Weights of a small GPT-style language model, trained from scratch on English Wikipedia: width 384.
Each number is 128 + 32 x the weight over its row's rms, rounded and kept within 0 to 255. Layers, rows and columns count from 0. Numbers have three digits each. The size before them is the row's rms in percent of the matrix's.

# layer 6 MLP up, 1536x384, rms 0.149, rows 1362-1434, columns 0-95
095:130123071118089087136044112101089124119153089139152159135097142093044173130107107102083111139136073120165174117151132173141199139157119098156139108145127112113161164115096113163133106143132102120129157073144124099125059159168119149151109125187078123126169193128084158133092127167181138113
114:131112150153183131070212147116082158112155131094114042116180109154147173113141134113099147168105209171146161152186112126147055056155163189110132102075135110059181072083152076157149160152124194125143162135110062097150049093136137123145120132148106164132123147194179130149086162150113121122
102:092118152152091165061152132123107097104190164109182189161104107110180117156128130146213179119088137188157150136146129115159074138147083141193132150106142095051181112132107100124167127182166122133088120085146094156138202140120090164181178127165178130137138146157138116108130059155138176134
093:109134162136148140111101095134147154137198155110094136155089058140076146060154156082095101112139161120131123139103163100163130136144126111113116193124096098080139142098140171094081130074117109113141177095095110126121104123145063127143101186094106086088208147080115045128183141140108112108
101:082160097194082147113135058137153114163142080150071055117107109173149087074143198123106072107138165123135096157100124084105137135146160214130129132097098147101109128143100117146179090172133132146098088093129154141145091123087140182112107142196097163122078150123090158118187173150122106163
097:065090180074142144121157092111121186127155148131103120081171107125125117172171182051117096109074121146136132139212162172142146106155095138079110123127139119107133121166105097190168157171084166114075155121163133070111148105127099124153078124077140140111126162081142146160160066127097106080
093:153115084134126119105136107121108128144128124158118163150149159187118133118103128065098153131193076169167167140136120103132141087128149102136105104107186083129148145142183176165100071201151148072138075158117095131129124130106140066093090246166098166176180127128146131138170113174220107135
105:113135162119140105199082148103141105109099144101147190145141153089106143140155100112137112197168078173159158110121159148137112156092145062097147157155159146086122131156153166141144163066199079184127183132149163093114052103171133118181137164146079156068144142163138124120164154171126156127
093:135094143114124109096146141119179120137126218113094111111123106172138142074123170077097154153156119143090096128157096124099105086152046111128100150138149135171148105098157169089098051196145094070079092047166069072101067084115162149145171128126132130159130094051118093128119171102173070143
095:098122115142139120110101139136157084124110112073111163066056149130114155102166096125068162089145100146095177144149140148109130153175115098179100140123167143120158100114115164089083095176133091132053119108234165107096075088087158151130152120194131163083127131126133036106085142169133077133
102:144107118110128124132148088106140066077132090077142101063148179084119135157112158107135161086174129118093136073131132150129029122142183100147082142171132128127174097119094108132101165134127153100084105157199134125065137167140112121095093151128171128118116156166153128129148096136137153119
102:148094159128135171171122111164139145142162126097118158142136109176077147115179086076100087147145110115108130185161127096103137082133096148108071159181092139078101198094134135110121111135129169122126160124144153079120154211111145101092139096162114166100059120160075116092126164147189059128
097:105127177134126169064078120119137153121141087096137135146089168057148055113178127147118150091158173137140166141137135077121123077120093177109148118096096104102145091061096167129105124148107138127156094109109164157110132180130114172161114106123151172082086127106139128107057062081090133097
098:157068116160132112085102118116197110138131124106073147083114167132111156104150122089089173078115143084110142080181155068099148120132099115111116115108220098087158118154104159152098136099143128122130150139158134116147164179128099058129075068200122154175152130101131132163144143111124139087
091:131104134127114096151119196106103091130119120139137131137135048118106136131086160123077121080174122078141175149130161101101082113177091105110150162145143126123125066105123092090149057081167126071121203120110092177087097141133132105154151174139059066105122100127050084163125167102194143156
106:127164148118137123087145125164117146050169136186107169146152136122095071161217105146146144155077157170142088183135130104120176040158042108124076206170129120131108136126126119123124110155096137169153112086133045136184118130151111135110127123120105133094132147114129109100157137162067093154
097:131138132132142130126122177208178124081096144149136116091135159095096135097123106115083105124067110117057137175183145173109116173122097161098120178167152123108117142058099151119144139139171126140146158154148102137159199097120119135161123144191102141130075134145115116050087112138099132125
097:112100177086140147101137069123144089131074100119168146124130112208128035152099087123119145177148148145104146077125120139151160121130179123127153195163125102089152170144055068113087105222150117116171166124149186104127114034167144093161154147130139143146110129137178100199132118124102107123
103:111126139153114112155150061086107141125134097131155123144139166143125114120145165128123118127120190080149173136161090162125207119160200107133124147168095105127065124122089143089118096083106134147171117150165161173185102145163093166060177224199119123116081166148133136122128130125178176074
106:142069107129085125165159112130146164143129053175068141133139127082117095155114115159091158112136147162160158138151080162119132206214185201093089126116078136120122070155058096122145153130134101087141130176176114129138088154140132090168162151114164113151183144132122120193158133136074139140
100:100116149131164107068210164153098111128055136112090112117079180190151125162213125136112142104124060104146158114218123104169183144078111139087125139157052074112113117094147103125120086179111080101178178115132116163125173135134175113153127061136116114138148143144132096090102122093099100153
097:097138124164194102143122098112174187102173077156193150119154064184108141118123125169111166104133130153129096166179150142138152176080126128140148110185177132139116168118115127129192087134125133096150127061182149141096099148179178145170133097151154108101127084149109181119127083133118132133
098:105148106115128138078191109055094073079148086128130113145132112089168095132098031151107169130147113166116132087158135176070156135124111122139184118197114127139167159065210166124112109165180151141102092080107137137117082118094142132107128172141102107101127187160111084108095137143086122208
095:074103177101158120151175126171106124119156161167078148095116114126145100143149112137058182137150120125151140116117093139113125126106109053109136172134142145148097113106107147116160178127148110126156070105101082092087148179126068130186164178123135143055110126149119174095115077175126108161
099:157098137074115081104126062180139100114126103130127133135146171085086160093093129165188151102135124134111083115116153121161154102147141148116131133118145177118161113129075088100209119105145123165088160108114095157118127128205106187130105129083105089159152192116134128161069083105160095096
099:133132076113148153120071151091093146109085185105114186123093143096153105058117059090101105197141116147120153143142098175123104137116102102155130116080141108069096156185133163104057154097169203122137102138089030102128092125119160060157146162135157114111117221118112105134183159150070144136
105:093151109179127154137095120036133170130160154099108163148093118135105118105079113095175182147151058131146165164135135040130084109156144144168116167089157149139083081114108099178130145097062126146142131123182136061132097116200115180100146132175132114173118144158086159114150092105165102128
101:129077130154144097124153117107157083073128070092119157184165128138141135131151136117125169114147136142148111131084125083077173125095156107103079127126074147103165161118121117093167077186161092075119166143129150120101113089126079114116144125101126131138091119159140135108142144122082117154
098:106134135148124174128072101115125126122146123131141132160102118167116059124148143133154156175156112114163192132081092119141118064159130122169107098146173085107121168141107162139087154112073156109192128164139112132098153072102118153130139134151198153118214112165132172175119080114110142077
097:097091122106188139110178102130157074114122081120113113110123140133159150113118179174135173137151115159100123157158122096137163100089121152087139142146164114091107125098135152143089136155134074052053064050127172142142151074143154138100112148110165076110086127129187148123136130138104126105
097:085125128127120153084169110158224134113073090076119136149133075066140099122169176148169137119123131163061109111132189085134148116139168092154158075107081086118111066100112075119117073085131121203158088162056158100126122137198137135145148097128140105104178142111149147168113186106122084089
095:000119051132108132139123096169180114088111155174094114151152137130135135101109095148093116105143078093142069055136149128173150075154181109108137043113118106084159141083114137169166083114103124128098061120127102055096144175099163131168169105118050108080139137176186155122110123036111104141
095:142161106155149129144079136121064132105123130092152107151127114124154151119113118133123129162131116135175069217112169104176100113154169142142125133203181170147159171115147115178170137107191096120153094106101116164101115106095108144105135207107112145134137182104096146171153133153104154098
099:139141147117094098072138128113091073143162083127145117161106134131155135107174132147100142123127118123131142179158079085018131153128140105093125065125097133111144171098152089102101088089135133165114184085124123120115110152133104124146125133056095125142089202140118161158183137156114150142
094:084160118101152062133156131095136068195153090134104143150157163107157107088130111132133161148108170160125146092105106106126150133163115090135142120140106117146151164128085116121147093099122140112108078117101125130146054137126124167098156123081113072136108114101124138087093137084126134164
104:061104138132100138130144125133092092120130126107145176111189140160130137145195153152101189136209093149120116134115172155167089065124117145120188165129131120075145072142137164101175087108151105118083224075136170139119110136166135198131112154133129143120162176103135113126115136136122149113
100:100097182113170163138152134168148112129094079140129128169086084108191130101162163127129126156155134084145145125142113102114168165154143157159118068157090077111126120091097104125143122166088167093158075146049079109096123109189142151073154121105080130163077172142119117100120132138115127159
097:150154147115073180098175124129139118108099131094124136106113176138121090146142160155141122125065118117103113095164097176118159116075166099153134155134169094111048143168180131086116118090154139104080093110232123100114057142148094126135097145123107188116029121149122177099185108167148048165
101:107183120132138123140172084089111080134179136128159166167091170151117068109118199108131140112104194137075144188133081128143131120068079148156128154110156155093137132149100120138070110121111208124103117106117091163116190086160052129138155154164107118163084120140111130216091133148139153174
094:078140152118105144106105155124095077126130145181094111122060079145173131112106142113004072142133091121189109112103089114148153071091131107141165167180129134136089136117089079107157174147116138114113117109112119169109142116140119166161112154095113124124134184116091133152149087140125035166
098:128121178127184174101083115124075139124111168157119158120069165145167113088055146090134108140099080069113151151076120130128089141152101110159165080109052106132094164077064134083143066088150134106242120152172152118161180162145045110176117123095138140121170111139146097154106138177167138105
101:091154140116117151173076183127140138114089142140128129154161075107139213133101121171140128156132134110115125143124154095155111102171129067167157114153112083152124148102157132181093083181156137121099135104104107167127157080101146149149090048078136124106109106069163123083138121136171127076
099:154169243071121162095097096110134112155129127130107140198156172157145135094132132152094203125126169162138091142058080145105150128176110099098161175080088117097179107106121147127111156081130124114163061109119098113142054164180137122068140136120153116104126187163163153147139102186129149158
105:161126063176111109118155141119118110121148121126095110103102182137136119153166134108132147114059165112113125173155098126134186162129111116106171133095157163111149093122114133111151148163158109187119145147198197100105181123085085223064124074179091152117114121146115092145130161121149091078
094:135086162135110128149177146144166098117176144171107094098155153103130155140116087141148109087139123183153122105099155062135160113200124128106147156072102114093049150145097063132103122117151102126125142149131197115110144152128177138132177134139144108099170129079178096165080154068111096137
101:074123149122139138112159120167093155209137087129119089150176123095163104114114080158119093170171173088120167167136151092116042155144147099168155156067123094165086134102036127147127113098130151104111163169105116070108165127155134106126053102099152061097181168090128201066227104111123149135
106:115144133168155117119025142142102105134162135080138109124095109174089108170057097156094111119167141103174126068178158179053132141069137112145171069093099158124093122126159148043102093166193178150109123103163144094162160133113106136134142156173103127123147146126120107131134118095119188119
094:103104125160165189115142120115109149077130149117152163158147124103126127148088099130170181193087126104138124115122138161153167119096107127164153152113145192093139123167122143089131128111131147063093120123113133145051069122090155099120073164166154135125170138172190090093151147119111146112
092:156064206140096127131118133047155076111119140120150171151104126100193090165102113162123120123125116103098150077105120145125143137111126181105144065125058069147095148110137107113056106143114174132140147150123124163133108140110110187140097089129109137102143148101103148161090111151128105152
092:107111129169106137094108145085135098061156115189172152180096052158162126125187131111155056164123118128139171122147109124093122129098155133138148182167119134149085138105137111098129094099178116160118142119152055113150088175133140180109092136124090073134080171131152116060143135148165101102
100:137099129110087084119113115077140070114134152129090077159124176105177088126114147144113062113138071126153131121169065091114100131172087100090109103127130171099094099144130093118131089150083060148156109125144130100153139060152152136131123193111076181120083120155135104123146096067089045085
093:192124083124134184078111147153104103129082109117127066082043096097155068076090143129124156113160178129199189113090171142113157133150162154162189070105108167116168119138075162156124151094103143078142073132148165102159069155140081161171111105210134178153100153094146100081121116134081131141
097:160187090122136175118067127136106111132157110165121143150144152133128157091151133121130145113087188108066150133193138120156127191181144147114109182080112128122098099182140157103105150136122135113143164111121145161144153150134114096084107154184123159103116154141167140131113176148068089094
098:146139142183140120166097152138097124106164154069127116121099140101075127133131124080124115165127121176152124122170131167124136152209134141101136082092174141137096159123174141098145162178141137118172141083063092075167132087109105136135077166134139150111129113166152148106160124152171116086
095:138077141114149123108183149143197125112125063121082087143200123118089142114127152102164075120095130089101099122132168154120141110127124114109134156150096164060146103190103153102121145083166164142081146122120110143123118109147138091101116104146064105116138139119104137172109147108148105172
107:141187104120156148080194137166201128110118093112092136135163080130117092105130122167120157092191138099069125150133131132156103126159103112201166094070152122145094150139136126131115081205202140089114148129141132154088129097147177137172128161128103112115120152121132103188143133063090087123
100:155167147086148139169151121106229159108110044096140131143117125135144132168110102112132156087142126113178118110197144137101143115104113121135148103130181102132107078185151099140084076105168105152132175131078098085116095175114113139137105216163148101065108128162125086150143143072153115074
100:160133129128133090103169093162188139101089135105118037105125116162124148094161095069113102172140134055129122185083118101107140076157175166083123119130152170124085082162081132045137110121105114104116176115221152106174083077134139111085106134117158067107164174139159113101084078170092140076
093:107187081076101109172145147134070115120100135109113112160137113141060131084123182139152152169121127100156195156131097084111160092160129124134135173166148085164130117134087144113127144097046095127088103139139103114116119135130087140105175093136078115085098146112163151133087110128126122121
108:111103082213097133092156167087178175154143133109165137072095135127141114114098131113145110165086101172126102144141234136113146115101160129172133140114140162186114096164104084067140127099146175164085095153181078152120140149122103151143127095127101141124186112153128171110119166094106103140
108:132188154103153142130111136066066173068113165126167177144076134112116110096116119079094104154139117161105098127173088105155149168135087145120137191095099118145114152172177145144101139117075140090107085141092132139161081128088121120090085155195148098133057138106125088109125135104195094119
107:118161178134127143063135155108178144167079120090180064111128184047178112101188130140167165175143113112171141104093147175100116121136094176088172123143133169096098065149162136108063091156118136140151138152104098158105092147155110158131118042165128129119159124180168168066103072143156088121
110:135152138144121125125130090171069105114121112124100110127124131100094141120164067159121071172097120165159133117104153132112155140134187129175131163104076082113174114100127147237082146114161112112117114091189142179209130091116128115100078107132103119147092149157100131127150131126095175127
089:124162138214129152079066182120111086096105152123093094145107141113126130106100099049178084090085136092126128136142088097139077149149154120139132109179093097125158133144143119058097154092137081129155185095174204163088128078113121091188160169155167094044169136115093135094107124166138155137
110:119159141144060099124137123122128151103123065129112152163100166155113086121132106147100139185113130166166137157105108107079139123083128120087119143085138110143101136136133115168106101084157110083118117136107123062163138177133120113095136140135151139160134162064107114082106131175121134121
102:139171125176146110132148131115172088137145179095154118101208119069145195100104079087168165152137118166128206112119150128100121067146132186097109142069122148157118115089142121152135139097128085131141151091193147078141088144153153087119132165186097132138159143100047096137138120126080065139
098:155132125145104092055199130116171115092108120165128108099149089148150131128104134125092105161110145101092159121144115135063096160144079099114104119180137117091157096093108171135091118121073126157113130127117121114114088154132139141131126161141120079053119194113097076171168082139119089114
132:172118090168147177130138121115169104148111069160140091047156063099093130139152080126165126055114078114106201189063157091095109152141160111160079128121160128146135138158135172109138134148144133122170139145106073108127151090112152076088108107093154089078130121114083125132094186089160167080
104:119102132142072105093161085122132108111127081087167107100088169175096143179147187131149148165139114132121188138118132156097180148166168087121145138158199180130138113134109139110176133116100154089137155142132061074068104153086058188115094116178117111114157199178072170108132159127147198099
101:120173093125160120094109158167156088143192177098123131144120114145114107055123150161124106087119115107130133143137113084123158108067139084167183111158105154035171120168141075106094152123112105169221083100072170120117144093179120137130051195169130121111043139155169101133097137103117120135
101:153110143115125091174171145159091178102126071139186113140161132096111139144145142083135091151088102161128193103185125166119134102160116104114181138125062142130188132087127162113136095098140147107174135117078106140088146134098130131166135202145081159129155154079180070112120167134082167067
096:098116066122165129146080129136120109138145123160167125130187068097050168134134163163126118095164109108123120162151102149136132097182106080054135115119106114146138134158134151146124136113137086115083123075155146058115163168199186076090085155087138114124129152156097134127140125132158100098
098:123109129128168116099087133134153161150144126110095155090131116139101127127140144122077116183128122077163111144160184162089112035128131140155152105142107120104138102145056112202179139076135109077134087080115118132101109114157115151103153098087138154137134116111145156173147178164086096089
# layer 6 MLP down (transposed), 1536x384, rms 0.271, rows 1362-1433, columns 0-95
100:045145156126159199122118137089124104094089133100138078155131155140077109187159129113141141127135132099118070208125149124070170158166160093181134177162134133113125160098086140087146133116132131170120134144103131150086129112146135151148150113086127115190086134129149093166105207120096118152
096:153112111094105110181077115123097120178133128161117193139094100039093114131118116150113088098080084134152124106147157117133160117096096155143153146102064171091119105131109091109149142095132114139107133063155146145113109115105110118107090098118096098106131152129079119109148103142128101056
100:120085110127158102167178122118093142129145199095105121118124120129173114114143159140122046077089109134133119090106146119089075112110108131105177123135153153144084106152071123125139087137141137148121114143099152141079120146083101121174112130118151124127106135116122124152075083130111129072
091:135108113109144143083132167152169094083130099094099154163158141152101098154133048112138144063136123138144131135127122165146194109119176113136114127136133142095153167150103139157206080138103186130166113129155151075172102102103074118149157086127099140146161118161174143086060118078055136149
106:067115155158153155104112114092138103176162121175107134160142148127121076093133091158129099156103154118101138146113153167117164163171108074114108092156134120122130102135135197138135113088102205129134177143070153148140155153120136137132079117191059152078153081136126116092162155100109133131
099:172132093135116140145092164192133141224121163155073141130137158168096114196132120107132158180110176101093096086095142115126146160173090122103158143076114181129090158159164122131154146206112103130085117128093163177065143120140117097167164154125106180166142159204077149125142165110136148130
096:139146123051092101100094146094140106132127127139120166103151126114100126128169140131111183101133089107172080095089182136094107122110144147067103184166088116128093073104153085166171130142127192157159097143157175106110113073144136126145102048127128108136123102119131129118151148118092123133
097:129144141121134168108085114142127098149110115095162120202152146121149120151110072119167164074143143094057082159121144100059125106154145145160174168149126166140133112179165127161112087126129126139096163097081099085134132111122163133102116104111108121105119147129161124141117124131117115108
093:177150138091135087113165151124110106118174168087180136115120097119135155111083117152172097153138154140125095119150105091066153127149117162112146160167132108136117171124110205100141143115125115106144132122078147096147082106110168111183169103142152166166089129148161142064125117136068122180
096:134141125143151093143166152134131101074166130173121129121096079079115094155152095098154122142187151121103121105181091134126114074108118163164138148075131105048092125127131096109119164091146128129131161119108081161106152099142151137120073119129126065115100096138141219099173086122107117107
101:092160116111118138098092167139141129083137204143143143159136142122070135109150120119124151103119094100084165115133146077148104086144138179091151208124100148148150133104105174132125145149120084137152095159152077137152120083093132173087141119144120201087125145085110137114073126118116113153
098:087146155101100136090154085099137107070124148118069199178114104132168168164137173080156097119111094136094155171154154159117150085093103093115125123123149116167137118087116178163149106149075155118136096139076128135131083120127124102153160064130107072154128080107084202144145081109130091129
101:130135109145184207122168115135110109139122152151174189109118167099144128183112141059164180120159074210126141110146116112119224106158106121098178182123089140110118138112128140128186114218113110159152137153121153128160065118122138113126126127125111133139143089131129169066085141188126144136
099:139097145095092113122116187143141115154127149155075137120112097059148119120112160132104115144160098146107126081148123199160120099177101148110164110107176189152128118118106120126126076113097086146121115162104166136084122096101110189129157059136133154126148099142095113088162128149118182115
099:102107122151123134143068056049129130157179150100112111125051107173100156096121080104122113164171057108126084139126144122118198086130144138060130082155136052133136088146139114203122111096126185165155089219134119101176218110108131148132114038112112090084145096185133098106150152145174154056
110:160120165159139168133179123091173140198136079118123155175145112153112140092174139126150127183152154089110074137139131076169091118111175159089058170122155088142178139145122161119124126100183100096178123152159087169162163135145094101123153117112169097151180121148103168089112069124111159086
098:143069104157091029086161097088184167087086098137134183091104085116105125187132183145149152123166112191137149153188155146096152090112150053157104134150214189167098150104177128136112124112111143113124191124155085134119154106188161109097158171092123110125186096083154097143093143115121133113
097:082106113146143136153102099169109096174139131123138098154104148145096116121115147080105122143135167106140142082089144180155069107173122130090119104130137093113099112174099181105086167092091133137097159106160164156120143086148081172137132173215104120104124132080120120112164118100124133118
107:150074123055126077112130062191141160178120081142155161169070080112116130088184147086083103117121158133119164126141146076131083113119176146144160151142185101091125155083121171132163158050156077137109146119166096161170181091088117112085088137145136146191132078122125088077162079131137153074
102:120153117186254071131063092119156128031069181097116131092131114126106153107083136103122122144091134070104153083126123214135108101128158099139103102148194144111154142123064173064137110103134079142154152196076139073096047164112147070141152120092106097161095144161126100176187099081169074058
098:106187108060093127159126103083144063137134113163113140142150125156114151165140125126137039107144110113119123124157164111098141141145174144087064098164109144121104169166130230117048108142109098103079103152084129127111146132143137180070145157180137059147146108144132125072116087134126151151
103:149178125064130177137153127149082098087122123088101099138126107109079170113131152073093120131098076158099143104106098050107144089094141165061154156070171159133190150147105115140123124056124134102086138130101094135122122143108128090193087221106168156179142065120194093165141118111093126073
101:138132128110192141073153123124161146162130167116160096098067158152072135184136167122154127125155078036123123121099103148102139081160170130144196047066078095141177069115147104138139145146153123084095156113144144057153109177171108135143111112089151150138126127139110124060168127195131113142
099:147101145105160077069114121092128170135169062066104141141127092163131136137127135166159133094085073127169093108179103127147088123122171183140123083154097085104124133116112127158155128090110152176115136073227158142117161110178139145123139083101192171136100066138123137135169093147111052141
101:122164117113169126115180131083139196159205096089077159089080136115165123132066135108124114124078125124098144134119123097117147118174108099114127167124194096173140128148153132113110144106154147094085141138128164171160112125179164107129139074160090074112137100094091089138063102076098146072
103:142091110152111145126128106116158214124150168099152063105122117141131099138134186142169117106110135128094106217158083150164081180114103124130083201175149123140098143088108130121119166142147200143157083150131147120148101107224088123133116120149091151151147070108084099131143112142136138115
119:092120112133100111105157106123111119131089190080091199129153122079098097130069136142111160143114099070111104076140116064135121131096172154108112120091187159120105116122111116150100171073148077132140139092137149102118127090170126098112113146110138083136136119146079138162134094095118110101
101:088172089189139073159192120168170107116113134130124096079124100197138165149087152128099107153124122140137076034130119081140129154099109180155133114139054140107142157150136157065128117153115165136092115125090131137160105102079079160088118065136129147151144144204109137142131137084087126121
101:083197110093143150119150072138123066120127106114142177207105185139090159175134096170047110185139129138140104124148034123101144121073129091154112101107155154161141128136125090088128132185092127108123144112126086096098137140116126124098156102138069149148158095137159113108141136189157162112
100:152158122144125096104162153167115144160112195166111115138162108188148133105106164166142183207113095128148065172115117125104146070099125178148127114138144140186163112145166119157165178153195181102118078124167099113166125127175162127160124169104076124103169056122088137127115130117108112117
094:139112144130074049124199112074107159103159077102127135127102111134100191139079129115139103131142144077101115131076085137097124093092120128183151096171040123116149097136117122089161162060154147056159070157094087117200109167117084074187042133112180093125178153113126100118214068084186100109
098:174096146145114184173139107048133138115139084085116135097104076147115121123155118068082165131107131081075120130126150089106126095147116107095045087153150162121123106183100108110075153140089085120135152114150167129164149141120124142124077096111144135125076059154098111059148146175104123095
103:123156104146124153099089113127167127132081121130121092132152088129146178121128166181098154044111094152212155106101133137085130140101127103096126098151144189115106149104142094159108152140167114076125134160164104145124103078121161173140160119084138117119102100084175109165118148126079143131
101:133094170201121172101132148121124162101173147154107172093112122123097110116085107178092145092069143121123077138067098135106137128125102105127088085116085121091076112165091118188083154139103145045167113129176114100130105100064123106050150140150104125119089103105150157187164132150102156118
093:113114157107094123077136112142142076066142089120146096160091149147075145135145095166161086152120105120088133122157136200133142124127085060161118126153119147207094133182095118144159118100109148148093069161117121069094129068072096061146168140133122124142101124098152148047096168143155103094
107:082127150161107107152158104133168144102087130070159143132109126112132124115096145195150088067116138143109124148099164156135149131120135146123064196095104091111144074083147104192116195129160099136094124066149149088149166134142094062085103144126097134134104095121089117165034162089153204142
098:141154146084136176145127137060118089146160105126155110124085152107126110158094114052093122159135107131065136062145113130124132138075158108097143149116044127151106107112076134136135179149083149126130163132121117155158125073175088122090094134055110147082150133088151161090107126120161085162
097:142147128093124182148132138074079156110171138114097113102144118134112142124147134103090158085162117215167100111102144131134148124131134113152115093069155076078115171065081123085124103101074128150132137084131068111181105086112087178145155095158068192129171125105126093123112162111092106148
109:147121139133160132131135132128119121143128135197086168074154115160149134123123125113173128141079117130113118079142118105104144144160124114086159142169112109179144203033075068071115116123120116124205115153155127189130127075146117113148137103145110057086150158122131103144132136124119151145
091:154113104146158100103104155167099146145091130134146189076144096131102123173115166131208142116156141117115198141151113111092102136130148108168075165142138125113117128067159169116131161110165109068118125121192082124182133114156108181161116104130136173191116145156187152124042158092131147085
101:156129092131099098157132183122157112119129142105180157081132132149111143127153108135124051099061154146098155082087120112172171186096141155069107098133121113165091164155112104146141186122152121131112108162097127059087088184168127135079162114134101106130160098126145152093067074088072126154
087:163101157094096077135110163073107131141165096085180143124129070149120145137185122101140203104079124135191182158172156122146165115163059153142098102135113102116132072140105146154063132138189121162110128163091146098145163116134143162090120130141160106086085140106186110118129137127145140133
101:146108067132112097095112123156087146121138117102126063154136170146136097117129149135167117110079154129083125190140072112139147153085128082188096069144158128150117154146114098170118152107119112123101146124121147119116166145121112110139193126135129172139164067146151108157100116106157126098
110:128120119113117162126071188118119175142129190166141144086052147087146129104160080104168122123106155122063105186137098114125138083129145158175082107021168057120182100131141131137167115154125125138105067130080086116129196060149094160082102117110083108156125091134127161154148147070061183087
094:137096098126073164077104152152118039069108085147134120116138154178096133114129101118154147171209112072156120057153194120123126132102154107107095077120140082105143108130098176094095149183081074156137118131120080146097138151170153139145118156116075109076089075114159163149128068091132118100
090:145142074106038088126137170106101099115118118144144129087128146111055169129150135146126085115156061135123156078151125111060115085163142132079070154112155116111080095088196075127079095140123139107144153084181146125117120121129055127111071093098076132152070120065114057073151075094123099089
105:177097036140123176111120085113085103091183131144094097107146152197074109159122089109124144110143094135157106148102142180153155091152094076166144143098184116096068160089128158118222163117134101104138094163102165124127105140119181124124153166128164129120113170174156175119167075120127135104
099:129128125127101093143121140164141114085099159100152048113119095093138130126221076092126181099230126136093170100131146109109088167122140145104069149151189195131091052103121126084157111124127134174119160143141192124141149140135156101159093065126129157119109210096124143124177099159117152169
092:190157166163070098193116082171107116193119097116158087051091120163124129127170129136100181153107083123131104171094173093137116142156112118166133099106168076129196154113131122061128143103107154113131193090176100078154088164165101098075143141143088161126153115107129120101081096101133101165
101:167073119113112116111147111092124144129154062095144144113091156080118216197085074123120073118132106143146145120112112140090167099092076132110115158095109118130128100131096158105159136104137188166135103132126133135099146078119104091124101068110089142082138115102149191176150131121074099149
093:166170142090147159152110094201110154103027143124053177115141124103078105094165111129130083139125092127119135138120120156163096051105151117149104119106141078138105155140132108113068081118187097088079125155120185139138130169106100104157072108110112186103118154160138127108084142107121105147
099:117080114090122127116125123144135161111096123183105101136184117111151121106082101113095112134122134114120031088082099157158108154108113166090119156095155088093105083092125109092139067115162168170164149096206141146117078135113153137156091068070144111074084136137185161160072097113158152197
098:150111100160144174141102056124143100181155150109122110128183149131114107136091148167149140174152144091064131135181092137098081135166142167143126133115113139100172189121131192126115146128154154093107101157124136130104101087121161124099146111168128110127098163118103136131059143201122109084
091:114131127099091165120168179119161105122120142116122137109114112140132106129183174129181130094108154094121216137115075135122105125116064150154085149101147166153138135117114106137103122101104125149121130047087180079128101124056112104174090162133076154094151156111132078148106131139143157108
094:152166166155136181136104087126140113135141123021131146099163110134118170125147153109110140165050186089107128095167151149119140132115108130130133158130110084125141054094135158119123123082116196139158099182134093108147101157079102166068155184193165147090102146129128126151087137165119155123
102:148074053132125100129120139190152047074151102142182154120156039126139129137104136137140122144151096123077124136198109074164161118176094088125123107093138128130103083116080127083089098149140060139157090078142150130154146054096184106148153144097156096066142144137145093103140089068166110106
102:172116119133105071141128153119201106128115137137105111160119103084097067118113105125121161141149152110141152121170096070082135168132120017072205124135155127173127106169152151168140113155162139149086166136127152145116095099111080087072162110169135120116095130127188172134113132106178091107
107:115133144120158140123142179143141168130144178162130198157108155120153114155128126149133136124140181175171138150187158142142130158104128156163135141154102128127191155108195141100139138138137147183109146118100124143152143164108152179175158137153132175180146102101129126192142159168174128177
084:138151090118129137153145141101101153129102166100156059152112075175087164156090160111100103104147132065074107164132136121109117177047103100088143144063149138058081116121124082209155124134144094096152139089113123129148130038070137113101120113096143093140122129104144165082114061160171217205
112:138132137152064134148062100141116116076116135096145130061175116097128091110123141101113046117047157117114124142112104129111171078069114164108153166144129116111120108112139097087119151132089156129116131104096099082132076125077072163173078082136144171154156123126121155164141070132105139121
105:140129155096134133110150173123097178123101124152105159147104105156043146208126136091130159111134155097100148157130127145124101140112178130133143132131092121130121096193165150126155113109145146122159129153151101139129100114107155096082062162154168105170086143124125108080126090114118072059
108:140123128088161139133133142125129128166176178099094180081120077136125129074145105118149114086171137162141123125096104146121116095123139077072146087138128107094155122166152096151128155128102104168093094135162163122102142130140157153119137100074111131106113048158181162163194198157133102141
096:155126154120115108126151110093075132103078157107168158060156097162052113156091128132125034165027121128148103131174113126084083120143152159136129147065093118156061121173074152107126142117125057150107115096092156088155072101107131094139131167117147108169125136126140165137126126110160110068
094:167109186123149130155094090103146114136066195090207107087042117100116083126126167122145146136050157169147125111136140081123118150195157106047072114150127141117096113132120137170070151134130193133055075120110143139139145113121174147098078177075148088119115114097109107107113195140135210109
109:086139111157173116110130117161118142135123144170184200151092170094075166140107116132136100151140109135122121124138125132087143138119143099134118095181104151123130091069154094137143136182118095132157111179155127104117119168129108116114143111164083119118153119123132106113170185130088154147
108:207078134099145127118067168117132132096151125133177131152152112102117131161144125125142093137087122070083096159125136130044153165150107136130157127059075222125146117127139069066110112143169095127241099132159106144124113150108094093084094176150099150148135137109112103087145083125126166161
102:202119115100106127151130139140137126112097185105110196080137096154178154109135091149148104161088121147183128114067075150138084079100194061160135179140053146130175137159092121121135143136138179093138140114173109147144105090137167164149145192161103100134095092158125127080198073166082070175
105:102127143166107153139020067154109116127142165173146102097159150123133137132185091096091145147111042105092099166106143142129145152088104162095164137135125126188088087087095118124129120125093197173108148095059094077101105089145128118088113138105182169106089092156115133121119148139130144089
105:094121120099125106136110130113169087117089138072122184162108116123109082150120161133133155082118131193121129095094110099073113132127173110096094138104171137149076109126081156111103111152121129100168127098077136120104116113115086086121106128149124093109105110129203086110129105095146146157
104:191130210096120118165173147146168133067132078101080062162139092121149195064143110139148118137107099115172122114097165141122099144120144128127137159065115118100117157184111131150135136095092156120174198161146123108085122116127109173099075089106137126126155116074066141091123156115092130116
105:078141236123100132184079099111115115127147121147093148097093178039106142140147129104143139133101107166088136079161126167120117130097144135133170071113152126107111111044095121132077077102070154119089223096125117096075145162158121135134148161131140120138171106133119088152065192086153130143
097:164053123082094139133184112118133087104066101162075129129147094147161168093109157085199137154137128126133081126118158069117106126113130144150144135129131118170123146205190028133127106116138160148099117131097134056126160139181152089103132102120134125117123111074131130162157159150162056129